python train.py --tie_embeddings=false --init_std_qkv=0.0284 --optimizer="muon_variant"
Each number is 200 + 30 x the weight over its row's rms, rounded and kept within 0 to 999. Layers, rows and columns count from 0. The size before them is the row's rms in percent of the matrix's.

# up: layer 4 MLP up, 2304x768, rms 0.0761, rows 1344-1370, columns 512-639
# down: layer 4 MLP down (transposed), 2304x768, rms 0.0434, rows 1344-1370, columns 512-639
up1344,117,223,182,245,150,170,187,177,214,247,184,219,191,146,212,244,182,132,173,219,194,172,209,187,151,193,251,241,213,204,239,214,202,183,246,165,205,230,177,222,265,171,223,183,225,222,180,223,208,189,225,199,192,179,185,210,224,261,174,203,198,224,195,197,209,269,186,147,217,199,227,193,223,201,234,202,205,201,198,228,236,182,172,191,173,216,184,212,186,212,245,177,192,168,213,178,220,209,222,216,258,173,234,184,209,233,142,185,260,176,160,192,210,200,186,177,203,151,193,183,222,206,176,257,216,218,117,227,176
down1344,121,201,139,243,218,227,215,234,185,219,192,226,174,229,223,190,222,203,195,251,168,174,188,155,181,206,230,201,226,188,165,218,220,159,208,198,204,238,222,194,212,209,215,214,211,196,221,196,141,210,202,163,185,208,197,233,226,203,232,254,218,217,194,229,228,179,204,189,188,243,184,171,177,167,221,183,221,221,209,186,220,222,183,194,187,145,174,213,162,224,180,206,191,193,177,128,216,222,236,194,193,189,246,210,183,232,167,147,210,205,176,198,186,206,179,213,217,230,226,204,198,223,172,159,212,232,145,256,218
up1345,120,211,166,255,171,164,162,215,197,210,186,219,188,224,181,153,204,213,152,190,218,192,159,194,230,257,228,156,213,166,257,254,142,176,170,237,247,186,227,184,177,183,191,211,219,232,169,206,219,169,155,206,195,224,223,232,201,219,155,227,168,201,211,200,172,210,237,184,204,162,176,198,276,210,184,209,205,237,250,173,212,198,248,237,228,204,201,192,183,174,240,238,191,225,160,245,189,221,188,151,242,167,186,203,166,193,146,190,243,212,204,212,184,257,278,188,198,239,198,170,187,163,223,232,215,189,176,141,236
down1345,126,202,215,178,206,188,159,232,186,223,255,185,175,224,164,184,196,167,186,227,145,151,241,197,180,334,191,211,207,173,185,243,179,187,122,205,217,119,266,219,193,220,206,246,189,177,233,219,216,203,206,229,224,268,202,182,185,139,212,251,237,184,230,226,152,219,201,186,227,142,193,187,183,220,196,217,185,203,233,176,241,195,196,132,223,202,216,186,184,163,209,242,223,199,192,199,182,216,193,198,229,165,197,222,164,184,186,142,269,197,194,182,180,227,214,192,175,127,191,252,211,217,222,164,169,203,243,171,233
up1346,088,177,160,194,145,171,201,185,149,234,179,212,196,207,236,193,215,174,235,180,195,182,177,189,181,228,232,229,185,194,178,151,178,202,239,244,193,253,275,197,216,213,188,201,221,232,215,191,114,181,166,176,148,174,258,264,210,167,206,157,175,183,238,213,203,208,191,201,206,187,200,198,242,183,184,176,225,230,142,154,158,156,220,230,205,193,189,218,208,270,182,211,151,232,193,215,157,152,186,176,203,172,143,162,189,218,176,219,206,222,182,208,197,205,200,177,166,180,158,217,166,202,199,187,237,189,237,262,209
down1346,086,179,237,200,183,157,180,197,137,175,254,154,291,224,172,198,217,177,223,161,224,232,224,196,200,167,188,223,167,217,188,210,188,203,204,193,159,203,202,183,236,194,170,205,213,183,204,207,251,168,214,157,161,187,248,175,206,201,208,223,249,206,209,179,104,191,227,183,262,188,206,183,202,221,247,198,157,191,229,169,211,194,212,228,178,250,160,198,212,228,177,237,202,232,206,188,252,177,244,230,199,191,183,227,193,152,208,210,236,217,198,147,198,210,189,263,174,202,174,181,198,172,209,174,180,155,163,179,221
up1347,105,176,155,187,244,150,184,165,184,168,207,257,187,268,164,188,262,141,181,204,204,222,188,217,209,228,184,183,198,200,255,186,172,179,199,202,216,190,266,182,212,185,189,258,221,210,156,167,208,168,139,197,197,162,185,227,161,182,197,200,182,246,227,194,198,201,180,157,231,242,191,185,275,157,202,169,219,233,209,202,231,212,202,210,228,209,202,182,211,237,230,234,184,198,160,196,170,172,224,170,253,211,187,200,236,208,209,191,196,233,163,247,201,209,238,176,215,192,160,170,229,207,203,198,212,218,231,230,257
down1347,106,202,200,179,200,184,206,222,237,163,244,232,254,207,160,237,231,160,171,195,238,210,188,171,213,218,254,170,178,197,250,199,174,156,187,199,151,197,150,212,213,228,245,201,263,168,202,203,179,177,151,183,187,205,182,204,216,189,186,199,201,225,258,200,223,193,209,157,198,265,212,172,203,236,175,194,230,270,177,174,247,260,200,203,203,241,193,211,224,233,219,181,221,207,185,194,212,214,210,247,168,215,175,190,205,200,210,232,196,229,177,224,200,158,190,207,272,152,189,158,219,164,201,214,213,220,202,190,218
up1348,098,235,215,170,244,231,174,152,214,155,247,184,191,185,159,270,214,191,221,199,165,185,134,267,250,185,218,184,162,206,208,188,210,153,294,206,217,193,215,166,162,189,206,172,230,191,210,229,191,183,207,253,243,195,194,264,209,156,191,198,209,202,216,202,209,250,236,203,250,223,235,212,224,230,208,196,233,225,202,183,220,159,171,171,169,169,188,151,178,181,185,179,285,199,219,225,198,203,203,207,231,205,198,200,210,204,203,169,193,163,201,202,204,222,170,180,225,228,150,185,184,193,172,199,187,182,187,244,200
down1348,101,166,230,169,197,180,212,185,189,236,226,208,224,227,173,194,166,215,185,188,197,188,225,241,177,214,200,161,172,271,214,161,203,234,189,230,170,159,224,164,191,174,174,257,212,198,171,144,147,175,234,194,183,219,249,221,262,171,230,186,217,195,221,192,225,200,247,189,241,169,182,225,216,134,195,175,215,256,216,228,204,226,221,214,168,224,210,180,224,185,246,230,218,246,212,193,225,217,204,228,248,161,141,130,250,278,150,177,180,234,225,177,194,183,217,197,211,187,195,143,231,162,261,246,140,183,250,188,247
up1349,107,175,208,232,200,208,149,143,242,155,218,149,204,206,195,234,240,213,207,204,194,189,179,173,136,209,164,185,254,191,207,194,177,210,216,181,144,160,195,247,176,200,196,206,173,198,182,233,182,195,219,245,185,216,154,169,201,201,149,208,232,218,221,118,231,173,224,182,230,207,227,258,188,215,210,193,103,176,203,248,166,208,216,151,161,154,146,212,215,225,190,147,300,225,213,166,206,181,187,210,241,128,198,188,199,210,259,243,177,233,183,205,211,236,170,240,217,176,207,228,220,197,210,271,212,248,189,222,207
down1349,107,209,177,176,232,217,163,232,251,213,160,210,202,233,212,245,238,138,201,189,181,155,174,177,224,216,212,188,245,196,186,217,209,236,216,219,227,183,157,187,247,168,164,182,228,179,211,205,123,220,217,218,220,210,177,162,195,191,158,190,199,221,238,187,221,209,191,245,199,220,214,199,154,198,149,152,192,182,173,138,221,205,142,237,189,202,204,222,242,206,190,210,215,198,192,192,187,195,203,197,192,233,189,182,209,149,195,240,194,156,178,226,163,244,193,146,255,197,179,275,228,192,145,226,145,192,188,175,223
up1350,101,189,145,198,216,190,240,210,192,222,218,189,203,147,196,184,210,229,191,170,160,220,179,224,175,236,220,162,173,186,144,152,166,247,227,150,237,175,179,201,158,214,203,176,218,231,229,199,168,172,150,211,217,166,158,164,192,125,189,164,225,206,176,232,198,222,209,194,181,185,172,165,158,205,197,147,204,205,154,214,205,250,212,212,170,170,157,206,228,264,150,189,194,178,262,193,178,192,258,190,214,172,138,205,166,186,147,231,165,178,187,229,191,220,205,185,200,232,194,183,199,214,200,173,162,235,196,188,237
down1350,100,172,209,195,180,196,167,212,239,208,114,195,240,156,229,222,180,189,198,130,178,228,171,213,264,223,198,203,186,185,176,246,177,236,220,250,187,208,207,204,216,164,202,188,229,154,163,178,175,219,199,210,183,209,162,199,194,215,163,129,134,168,187,175,187,178,174,246,205,168,249,221,154,209,168,200,191,138,163,157,179,169,203,145,257,173,188,195,194,226,225,197,157,152,214,152,155,181,203,220,206,267,239,186,203,230,219,165,174,250,178,197,181,192,196,210,212,188,204,236,244,188,186,181,248,204,203,214,228
up1351,108,217,169,203,198,134,192,216,239,204,189,209,195,198,167,248,210,188,184,176,196,183,161,214,243,176,216,172,242,177,237,239,198,207,196,159,208,217,250,227,237,224,168,205,260,245,246,197,211,212,234,252,173,182,217,232,218,161,162,214,178,181,215,232,162,178,194,243,180,159,268,171,215,183,226,191,251,253,184,119,244,233,216,183,154,240,223,186,173,221,211,222,215,223,159,267,164,221,185,215,223,152,200,198,217,230,171,205,198,179,249,237,207,210,222,144,257,167,210,269,213,160,168,221,235,210,227,166,239
down1351,108,153,225,187,155,158,150,242,189,240,201,187,209,220,154,156,206,179,241,184,215,143,201,209,228,200,156,178,210,237,208,216,163,202,178,188,172,182,211,173,179,193,187,236,262,183,238,176,164,161,136,185,186,223,229,234,198,218,194,161,206,179,203,190,201,229,245,166,220,227,123,267,191,191,184,195,176,182,143,155,192,223,184,178,188,220,213,183,168,174,201,203,185,228,202,159,166,216,179,210,178,172,208,243,182,204,189,221,189,200,214,186,227,231,230,241,205,177,186,250,205,240,191,184,199,243,206,183,163
up1352,095,249,211,246,177,211,220,193,175,158,189,234,219,174,219,159,211,221,175,203,231,200,251,205,148,184,229,234,183,191,217,212,174,220,209,239,184,198,218,217,179,237,243,155,231,171,148,231,212,195,191,237,161,228,195,185,199,222,157,183,193,166,196,163,206,191,224,171,184,171,206,234,195,245,209,207,177,182,173,274,221,254,164,160,207,206,224,248,269,186,214,223,218,218,238,226,156,158,210,210,197,229,203,207,193,185,197,247,183,225,243,163,201,193,190,218,176,250,169,217,240,188,159,206,208,219,183,209,181
down1352,094,179,189,200,169,175,182,159,206,200,184,192,243,243,197,162,196,201,245,192,184,184,153,256,166,168,248,176,208,193,222,213,206,220,218,206,222,149,197,211,199,141,198,214,258,155,199,161,281,177,194,275,184,156,234,135,207,166,194,172,233,257,196,178,213,230,204,211,221,170,235,179,202,192,193,201,171,209,166,175,202,248,176,268,203,188,204,238,216,177,253,216,193,203,185,227,215,182,179,229,275,177,205,199,162,164,184,188,258,184,124,190,169,169,210,156,182,190,198,273,197,158,205,218,172,235,196,177,197
up1353,093,163,199,188,160,177,168,183,243,197,209,240,173,205,181,198,139,243,216,221,255,216,167,237,217,199,210,237,219,224,227,237,224,191,201,187,174,180,185,156,154,230,231,223,246,197,208,233,245,202,144,204,255,135,161,174,175,168,189,193,166,208,213,135,179,193,186,219,218,223,255,182,194,202,253,148,188,168,211,205,242,204,265,216,166,230,174,204,174,215,243,187,186,266,169,186,225,186,176,228,197,220,233,226,137,206,175,202,166,243,194,248,138,207,177,199,161,269,189,191,215,192,161,168,198,218,176,195,211
down1353,089,192,152,251,166,152,174,187,167,206,197,225,204,179,171,166,227,245,161,166,192,172,174,224,189,197,215,152,259,201,209,241,179,196,138,219,158,174,221,189,225,185,176,165,179,205,180,211,225,228,210,180,212,248,228,226,194,184,192,192,149,181,170,173,226,175,255,248,211,188,172,226,191,170,184,145,185,165,216,175,191,230,239,211,135,156,190,215,182,222,169,206,212,209,278,182,145,172,233,242,150,203,181,200,197,209,290,199,209,236,199,181,273,142,181,242,231,182,212,223,206,214,233,216,201,211,236,185,210
up1354,094,222,209,207,184,166,168,210,210,256,242,168,152,242,194,235,182,217,221,227,203,201,208,151,193,220,174,169,217,209,159,223,226,227,207,224,154,222,186,176,172,222,230,178,181,221,263,188,203,206,205,169,198,202,189,183,130,205,201,201,227,205,170,186,230,212,193,152,231,213,232,234,173,228,203,161,174,169,255,246,168,218,136,195,224,168,218,188,192,215,148,212,231,196,146,201,192,171,239,273,195,171,174,250,191,215,210,195,187,253,243,195,174,189,233,189,209,196,226,205,251,238,190,267,191,184,170,201,125
down1354,097,201,211,222,161,209,260,142,184,144,203,167,210,217,182,182,196,202,167,210,218,189,178,175,227,203,172,167,214,186,223,160,156,248,175,226,184,231,213,248,186,222,176,202,158,215,196,206,160,194,188,222,162,198,233,198,216,133,215,198,203,201,200,234,232,187,243,195,192,182,228,264,190,186,167,214,173,174,212,171,194,198,171,205,215,196,204,200,183,218,224,262,160,187,211,176,150,225,218,229,212,216,244,201,217,220,192,251,202,185,199,177,203,216,249,180,213,172,186,192,213,156,233,176,186,196,203,219,230
up1355,107,200,179,225,193,180,227,203,174,189,213,199,182,153,223,195,189,166,187,190,223,182,225,181,162,297,198,250,192,230,204,256,195,209,151,191,210,215,200,187,192,192,190,166,130,190,216,189,259,155,163,194,207,202,209,203,168,147,184,197,186,258,213,206,134,173,234,223,213,207,187,258,202,221,200,235,234,185,238,181,201,266,203,194,234,188,167,199,179,236,200,224,164,186,184,200,226,206,222,223,242,191,187,178,239,232,192,164,227,239,219,267,187,178,172,199,152,171,208,243,218,191,174,153,196,209,200,237,244
down1355,104,161,175,251,197,212,179,190,192,191,188,193,138,172,227,160,173,154,204,188,239,202,216,216,176,235,197,207,236,187,199,219,226,216,216,223,187,205,217,202,225,150,226,237,214,191,199,239,198,196,216,191,231,142,216,221,182,197,202,186,177,198,245,199,221,255,215,213,225,227,196,257,206,213,198,235,191,188,236,185,207,219,172,233,240,164,237,222,227,209,194,196,144,136,175,240,180,206,166,246,199,150,194,138,211,228,194,178,230,177,216,193,315,271,220,227,155,224,158,228,225,202,203,170,236,160,205,217,194
up1356,105,190,183,135,218,152,141,216,181,256,197,197,207,211,160,208,157,213,203,175,158,228,180,214,180,189,156,159,196,180,151,183,128,181,158,198,252,206,183,226,211,211,160,191,173,255,171,226,208,225,209,212,188,190,181,158,158,208,197,157,218,194,159,217,251,151,144,236,210,161,151,142,187,197,222,163,194,189,220,179,205,245,196,250,175,211,196,219,203,215,196,208,175,254,227,175,190,182,141,189,255,151,192,106,116,197,177,182,224,209,194,148,226,192,158,154,163,165,181,225,216,159,201,150,166,148,165,191,229
down1356,105,216,164,189,192,158,135,174,220,169,226,223,215,183,235,243,193,206,166,192,175,169,179,224,222,182,212,144,159,190,203,188,166,182,186,162,172,237,188,200,165,199,165,168,180,196,217,213,181,170,202,183,195,178,207,201,152,191,230,147,154,195,215,205,152,235,240,201,210,246,174,175,220,220,210,191,211,158,219,172,149,226,234,263,236,136,210,214,208,199,212,189,201,189,211,206,170,180,243,208,232,222,211,236,188,199,176,215,183,253,209,196,224,143,181,238,204,162,181,209,224,185,177,206,178,132,220,240,236
up1357,107,206,198,215,166,199,183,209,160,150,211,212,224,174,220,164,167,252,211,193,160,253,192,191,152,178,215,240,242,192,235,211,170,188,219,169,220,182,165,229,188,175,218,215,215,201,196,195,196,224,210,136,212,156,225,199,220,202,223,202,210,197,179,258,207,217,174,201,225,262,162,220,173,199,167,217,204,177,212,188,210,252,210,211,186,217,146,178,212,211,196,156,193,164,185,172,167,175,204,214,187,247,197,152,190,203,210,166,217,257,171,161,230,206,238,219,213,198,259,165,196,171,181,237,207,263,211,143,215
down1357,108,218,232,214,220,179,237,257,182,208,222,212,159,152,241,187,208,237,253,211,136,205,199,269,221,168,260,175,180,174,196,193,205,131,228,145,195,149,157,143,149,151,189,187,240,208,198,243,222,203,188,214,234,200,126,185,261,195,220,195,182,208,192,218,175,182,210,183,198,209,182,283,196,157,221,212,215,248,159,165,185,220,182,223,237,212,254,216,199,194,186,201,193,199,223,174,201,185,152,186,173,210,158,171,160,190,166,164,178,193,171,239,130,177,169,204,230,212,167,169,227,208,238,245,231,220,214,236,219
up1358,105,187,227,162,189,234,173,239,156,217,156,234,135,213,231,190,234,241,210,221,181,208,194,183,182,172,207,234,199,269,207,210,172,209,190,187,248,204,209,203,223,233,208,200,203,189,215,137,205,232,195,153,180,257,192,194,244,219,140,206,223,224,224,181,192,209,203,208,169,177,153,154,180,190,190,173,212,179,200,175,204,229,221,213,165,203,197,237,232,256,232,208,234,182,225,179,214,180,183,206,253,157,185,210,161,209,181,194,243,234,220,197,162,220,268,154,218,238,176,247,185,178,193,188,187,169,189,194,171
down1358,110,243,189,210,215,223,192,220,225,178,179,204,171,212,207,211,207,232,237,170,199,180,200,234,186,190,217,185,192,212,183,214,232,213,199,231,244,209,176,189,193,183,164,245,228,230,233,147,226,210,212,262,251,218,201,179,186,220,207,137,150,228,174,180,239,125,222,209,226,153,162,223,178,224,174,216,190,201,177,132,186,197,240,224,176,231,192,219,179,192,192,188,213,271,177,186,194,220,195,194,198,182,217,225,204,174,190,177,177,239,156,184,210,199,206,176,165,189,161,234,219,234,208,232,217,154,161,176,157
up1359,096,214,232,183,223,220,191,189,151,208,195,220,190,233,181,213,175,144,222,266,194,196,207,220,224,227,167,197,180,114,210,194,178,201,246,173,212,160,203,244,207,236,218,216,206,164,199,233,227,198,225,209,176,193,176,188,189,277,215,197,193,214,245,183,221,141,157,193,207,241,162,182,222,192,132,181,249,208,230,222,205,198,123,150,273,175,173,195,192,207,210,168,206,241,188,243,106,204,207,236,193,175,186,190,196,205,191,225,157,204,217,154,189,196,146,218,184,234,207,139,223,190,208,235,235,245,240,234,177
down1359,093,203,193,240,202,252,217,229,183,158,161,264,203,196,188,149,222,210,198,235,220,183,183,171,179,195,209,179,230,175,198,222,200,177,251,200,181,214,178,249,181,218,217,271,216,179,201,205,233,199,155,198,189,184,207,161,200,215,225,203,217,139,183,208,168,260,244,210,172,159,187,210,194,162,206,195,188,244,246,218,187,177,239,181,176,221,192,212,176,189,225,201,167,178,183,243,164,201,197,193,225,186,236,185,168,254,206,199,209,227,224,226,257,183,219,191,210,209,194,199,242,192,259,241,191,282,166,209,217
up1360,096,175,204,231,218,234,211,217,190,202,229,180,237,171,216,233,189,174,187,145,192,280,221,211,229,197,195,223,227,155,230,193,138,225,206,132,176,221,162,253,176,188,231,156,182,177,130,161,161,205,206,206,235,193,242,130,177,171,211,193,203,201,217,214,233,228,194,259,239,167,207,171,229,143,146,195,147,190,198,254,159,150,227,172,258,181,209,168,208,202,235,213,206,195,193,174,203,200,194,178,226,220,237,206,194,188,226,196,182,195,214,198,198,203,194,190,210,193,202,216,260,249,246,250,169,197,205,216,208
down1360,096,249,187,194,182,162,237,278,188,192,180,153,154,194,214,172,152,225,199,226,209,169,209,227,199,225,230,211,247,135,182,180,164,184,233,229,182,263,203,208,261,236,205,182,205,222,178,153,204,222,167,184,191,215,183,215,193,250,151,228,204,222,219,194,221,216,212,193,198,187,151,235,225,186,199,196,200,167,160,210,182,167,215,184,269,159,200,206,168,212,170,173,192,208,237,170,194,200,183,235,209,166,245,175,286,263,203,218,207,196,166,153,221,243,166,201,213,167,207,243,160,214,199,187,150,169,182,205,194
up1361,097,222,242,197,179,165,178,209,149,231,195,179,214,210,224,202,195,143,160,183,179,199,203,174,189,157,261,240,165,243,213,237,150,142,214,202,180,209,186,151,250,174,226,145,196,205,209,220,174,211,207,173,211,222,191,122,200,242,115,229,234,193,206,214,228,196,228,230,254,163,198,176,212,200,194,190,219,225,162,223,183,187,178,193,210,167,218,222,190,250,231,166,253,211,196,201,159,192,231,255,193,228,196,182,175,154,219,211,236,205,183,213,233,205,202,248,158,213,209,150,186,280,208,214,216,190,222,194,222
down1361,101,168,213,178,230,141,257,215,222,196,206,206,194,186,195,137,183,183,218,186,237,127,184,226,194,227,217,177,139,142,228,176,249,177,195,154,200,236,184,180,212,205,200,215,219,216,201,190,190,197,199,205,226,180,174,232,224,171,194,222,220,191,211,221,136,237,217,220,285,213,189,165,206,227,195,257,188,188,225,179,206,193,256,162,226,244,232,218,253,158,149,167,149,199,177,205,182,220,241,208,185,190,162,176,200,205,194,188,226,199,193,232,220,231,176,182,223,195,200,146,208,177,196,231,188,193,143,180,158
up1362,098,159,184,146,204,258,132,187,182,189,263,207,187,222,160,195,225,209,203,185,183,238,232,160,232,167,197,230,228,144,195,224,211,200,221,173,224,247,203,161,189,199,201,202,151,208,160,225,173,200,197,229,231,230,183,208,215,193,169,268,199,251,157,218,149,174,281,195,214,209,165,183,188,177,197,160,257,213,181,188,188,200,252,205,175,190,161,182,187,206,219,182,250,174,238,199,225,183,179,209,198,202,209,175,274,162,168,190,208,230,199,204,213,209,252,196,184,159,243,174,175,195,210,170,172,158,189,209,166
down1362,105,181,179,270,180,258,179,194,202,170,203,249,208,160,160,199,180,198,217,244,222,175,181,251,229,180,272,200,184,195,166,219,210,176,233,172,203,199,239,201,208,245,207,221,183,192,251,229,169,201,247,224,165,198,267,195,229,215,244,248,209,197,196,215,215,263,221,175,204,192,199,212,222,184,218,192,204,190,226,238,173,179,198,181,194,213,187,175,202,193,143,207,221,118,185,174,253,198,213,160,239,223,219,199,181,175,172,147,240,155,207,207,192,215,169,207,220,274,230,246,252,209,244,169,188,204,209,192,170
up1363,100,166,211,247,176,207,175,219,152,155,203,200,216,153,199,242,252,220,177,200,239,183,190,146,264,224,181,209,246,213,158,173,189,182,213,175,195,131,199,163,228,201,214,188,156,167,174,139,195,223,190,173,243,186,210,159,222,185,151,225,187,175,210,171,180,197,235,170,198,152,114,193,201,236,197,189,243,175,212,221,219,249,196,184,179,253,179,165,178,206,208,220,171,223,211,182,210,193,281,174,214,228,177,165,213,221,194,158,187,236,128,215,182,188,152,203,208,197,223,174,234,264,228,192,194,196,191,212,252
down1363,101,255,207,162,240,270,178,214,192,203,232,194,242,194,231,241,163,190,172,203,181,170,158,226,176,204,214,212,215,198,190,238,200,236,233,251,144,175,170,174,195,194,187,194,222,186,145,218,229,168,243,210,222,226,188,188,234,187,162,183,200,210,224,141,230,185,251,168,195,242,201,175,236,229,263,216,197,197,233,230,236,243,232,263,167,158,197,204,250,161,186,163,197,231,207,204,267,207,251,236,252,215,179,197,196,186,274,233,174,161,190,124,200,230,206,183,147,206,193,183,246,191,165,226,162,217,224,179,247
up1364,102,182,197,203,192,153,163,191,160,229,206,144,229,178,163,241,211,187,178,187,194,182,204,176,226,185,242,167,220,215,251,166,252,176,183,117,234,220,218,237,207,190,200,180,147,232,213,172,150,126,192,265,184,195,189,228,161,199,218,206,229,168,192,216,137,240,262,230,177,224,235,240,186,188,219,203,207,205,217,194,201,164,229,258,194,199,163,185,169,223,254,249,204,212,186,217,191,214,182,173,133,203,222,194,174,194,195,238,173,256,254,194,135,216,192,264,202,173,220,183,257,203,172,209,186,156,227,140,220
down1364,102,172,243,210,153,169,195,209,192,150,248,209,179,197,209,211,194,197,201,156,217,196,259,219,238,181,212,188,189,179,215,266,215,208,209,197,188,258,197,200,181,211,163,197,227,210,155,209,162,250,220,236,211,221,166,161,173,217,243,171,230,175,172,191,173,160,163,240,247,244,218,181,183,197,162,236,164,220,186,160,160,207,178,170,209,160,218,181,214,190,199,255,167,195,169,170,225,170,265,201,245,174,206,210,174,264,182,197,200,136,194,233,170,155,157,207,219,192,168,184,184,223,241,187,242,208,211,246,163
up1365,095,231,108,204,159,171,174,230,212,200,187,241,207,214,212,203,222,161,230,253,202,182,166,212,194,228,236,209,151,168,217,184,213,168,186,247,210,185,236,185,178,166,242,192,208,226,206,186,199,182,215,149,177,206,218,207,245,174,207,248,224,194,193,217,233,164,172,200,194,163,222,223,189,203,182,206,187,223,171,156,220,185,180,227,206,172,286,217,185,163,119,188,227,197,193,180,276,200,204,176,217,238,154,208,256,170,237,235,191,250,190,210,196,165,165,217,149,186,240,203,183,212,221,224,215,197,179,200,181
down1365,099,237,191,172,222,192,269,181,241,179,119,210,158,261,188,209,270,201,197,238,181,159,273,183,184,199,190,178,217,176,151,248,178,159,174,182,206,228,225,158,194,231,229,170,186,216,244,178,173,191,135,232,204,176,132,185,235,189,215,181,147,263,195,166,195,208,212,223,116,211,176,208,180,215,192,177,173,208,246,192,193,219,240,243,213,183,195,177,234,213,250,221,184,180,214,216,169,229,174,190,196,189,160,217,241,196,182,183,206,206,203,188,214,268,176,184,160,205,181,202,203,240,184,217,159,239,158,180,181
up1366,106,212,202,111,187,290,190,177,190,224,245,267,163,225,206,224,240,182,206,189,167,177,175,179,189,179,172,207,177,203,217,148,172,207,165,228,193,174,177,215,213,175,186,211,215,204,220,190,176,166,186,161,221,165,235,200,212,213,176,170,165,176,194,229,184,190,184,196,168,208,233,190,179,226,201,195,189,180,220,177,228,180,208,156,181,190,144,180,187,219,226,221,269,222,225,192,234,215,184,144,216,213,201,233,172,179,212,237,233,239,209,159,147,217,186,177,147,245,245,193,237,205,184,129,213,232,201,209,235
down1366,106,163,233,174,269,169,210,226,238,225,196,230,195,193,216,205,166,243,162,220,227,176,227,227,192,132,197,163,163,183,215,254,191,229,174,167,233,240,212,198,172,230,218,142,154,192,269,180,188,239,194,225,180,207,171,145,218,214,185,196,228,200,197,190,215,182,141,173,235,150,190,200,218,210,263,129,203,216,159,216,221,210,223,236,159,189,228,178,159,210,240,230,268,185,212,242,228,202,206,199,153,170,251,243,200,207,159,174,216,230,207,227,222,212,255,199,189,221,181,230,218,184,132,249,179,243,177,220,212
up1367,095,215,182,223,230,154,214,140,205,203,244,237,264,206,222,189,233,239,176,204,195,196,203,247,198,225,180,157,183,248,141,152,195,164,225,228,205,188,207,236,171,252,183,194,180,215,211,234,218,242,230,155,218,230,236,194,200,135,184,174,188,205,185,173,205,161,206,206,242,236,163,217,159,231,184,209,201,177,217,199,240,190,209,258,203,143,157,195,190,234,263,244,196,269,191,180,243,201,222,195,188,278,125,142,176,146,152,208,202,180,150,205,220,220,186,210,218,173,166,218,160,305,187,183,207,208,180,204,145
down1367,092,214,217,185,159,176,197,235,227,242,213,211,139,156,216,240,186,213,209,152,164,211,189,200,252,256,237,163,226,136,154,254,183,237,191,245,188,214,197,194,209,215,184,250,183,116,219,195,185,215,160,181,197,229,217,189,217,236,189,236,271,178,177,164,225,194,179,201,163,257,211,209,183,172,212,141,200,222,212,200,229,177,245,239,162,214,258,193,212,211,151,208,177,231,245,214,165,159,201,194,216,183,193,245,227,153,208,181,217,197,231,225,195,149,209,208,228,203,210,187,192,193,186,159,195,222,211,204,246
up1368,102,172,209,150,189,218,147,186,152,163,206,184,202,191,139,174,206,223,215,174,141,149,192,259,196,185,205,261,168,180,201,251,192,199,188,200,183,234,218,256,270,154,183,189,220,200,157,243,245,149,160,168,218,180,189,218,217,191,223,164,234,199,249,203,167,191,205,177,250,212,169,135,169,149,177,199,197,236,235,165,249,233,214,187,180,220,213,200,215,195,194,182,198,225,206,227,208,169,198,163,143,224,157,195,201,186,194,201,218,209,181,236,177,228,222,162,189,186,216,251,185,224,215,205,220,236,238,166,158
down1368,099,187,195,171,179,203,187,195,190,222,195,201,153,180,209,205,213,197,182,201,139,217,217,182,254,179,248,237,189,187,142,227,237,246,164,216,226,209,126,176,218,223,192,212,198,204,205,201,229,201,211,207,158,229,258,222,189,191,218,149,210,206,190,176,260,196,263,209,180,188,258,199,214,210,211,230,182,183,218,193,178,150,160,234,199,272,222,204,253,183,193,190,193,195,164,138,239,152,126,216,170,236,216,187,138,209,124,159,247,129,168,237,191,178,233,195,174,181,119,221,146,178,280,179,215,197,190,217,162
up1369,102,207,201,199,133,193,181,239,249,272,214,205,210,199,180,168,255,196,237,221,167,197,252,180,234,173,198,230,214,186,209,188,226,204,199,165,215,229,167,208,279,206,180,207,166,265,166,171,229,180,156,178,166,178,192,194,200,218,190,249,229,215,146,206,230,198,183,187,195,247,187,248,158,201,258,221,221,199,207,156,237,178,187,165,271,181,192,199,171,188,202,196,166,237,232,238,194,154,189,152,244,223,193,165,184,215,235,204,193,206,192,207,183,175,174,191,176,212,235,202,128,223,210,217,238,250,223,236,182
down1369,102,222,190,224,222,211,187,143,163,255,221,177,253,175,216,209,201,212,226,191,144,180,226,197,208,161,172,200,204,164,177,206,158,201,203,216,137,209,222,212,199,170,222,247,169,223,177,173,211,204,226,212,190,175,218,176,203,180,235,157,200,185,201,235,244,218,156,195,200,209,220,259,154,222,221,178,243,159,119,170,162,221,98,171,182,164,201,209,218,207,187,202,226,206,257,148,163,195,232,130,255,211,201,181,184,202,179,172,174,229,190,181,157,183,229,208,195,156,244,242,198,183,199,240,185,177,177,211,155
up1370,102,184,172,147,202,215,167,185,238,158,182,216,177,187,151,193,175,188,159,254,205,212,230,238,180,181,187,151,223,192,236,214,158,209,191,177,214,216,235,198,181,159,198,196,193,176,228,226,228,218,223,176,258,146,176,223,263,152,235,219,276,195,208,172,178,222,182,206,164,175,238,246,211,185,201,170,193,198,201,197,205,233,200,165,276,219,205,190,250,151,135,191,178,225,218,220,227,210,201,227,164,200,212,245,202,176,217,170,153,218,229,181,229,221,212,189,247,209,224,183,204,217,214,230,251,249,208,216,197
down1370,104,229,231,211,182,183,200,153,168,172,171,214,204,208,223,176,220,211,150,162,157,203,116,224,246,182,198,193,250,236,166,190,189,250,198,205,139,157,222,195,198,181,204,215,153,193,243,145,197,222,210,239,222,165,219,269,229,155,192,220,226,224,170,207,193,177,155,229,183,160,161,243,233,198,216,190,188,175,167,234,141,241,224,218,218,193,244,182,205,158,204,167,189,229,278,150,216,170,218,177,205,145,211,180,232,242,219,158,171,233,181,231,217,201,170,161,220,230,206,188,191,213,241,231,215,132,297,223,179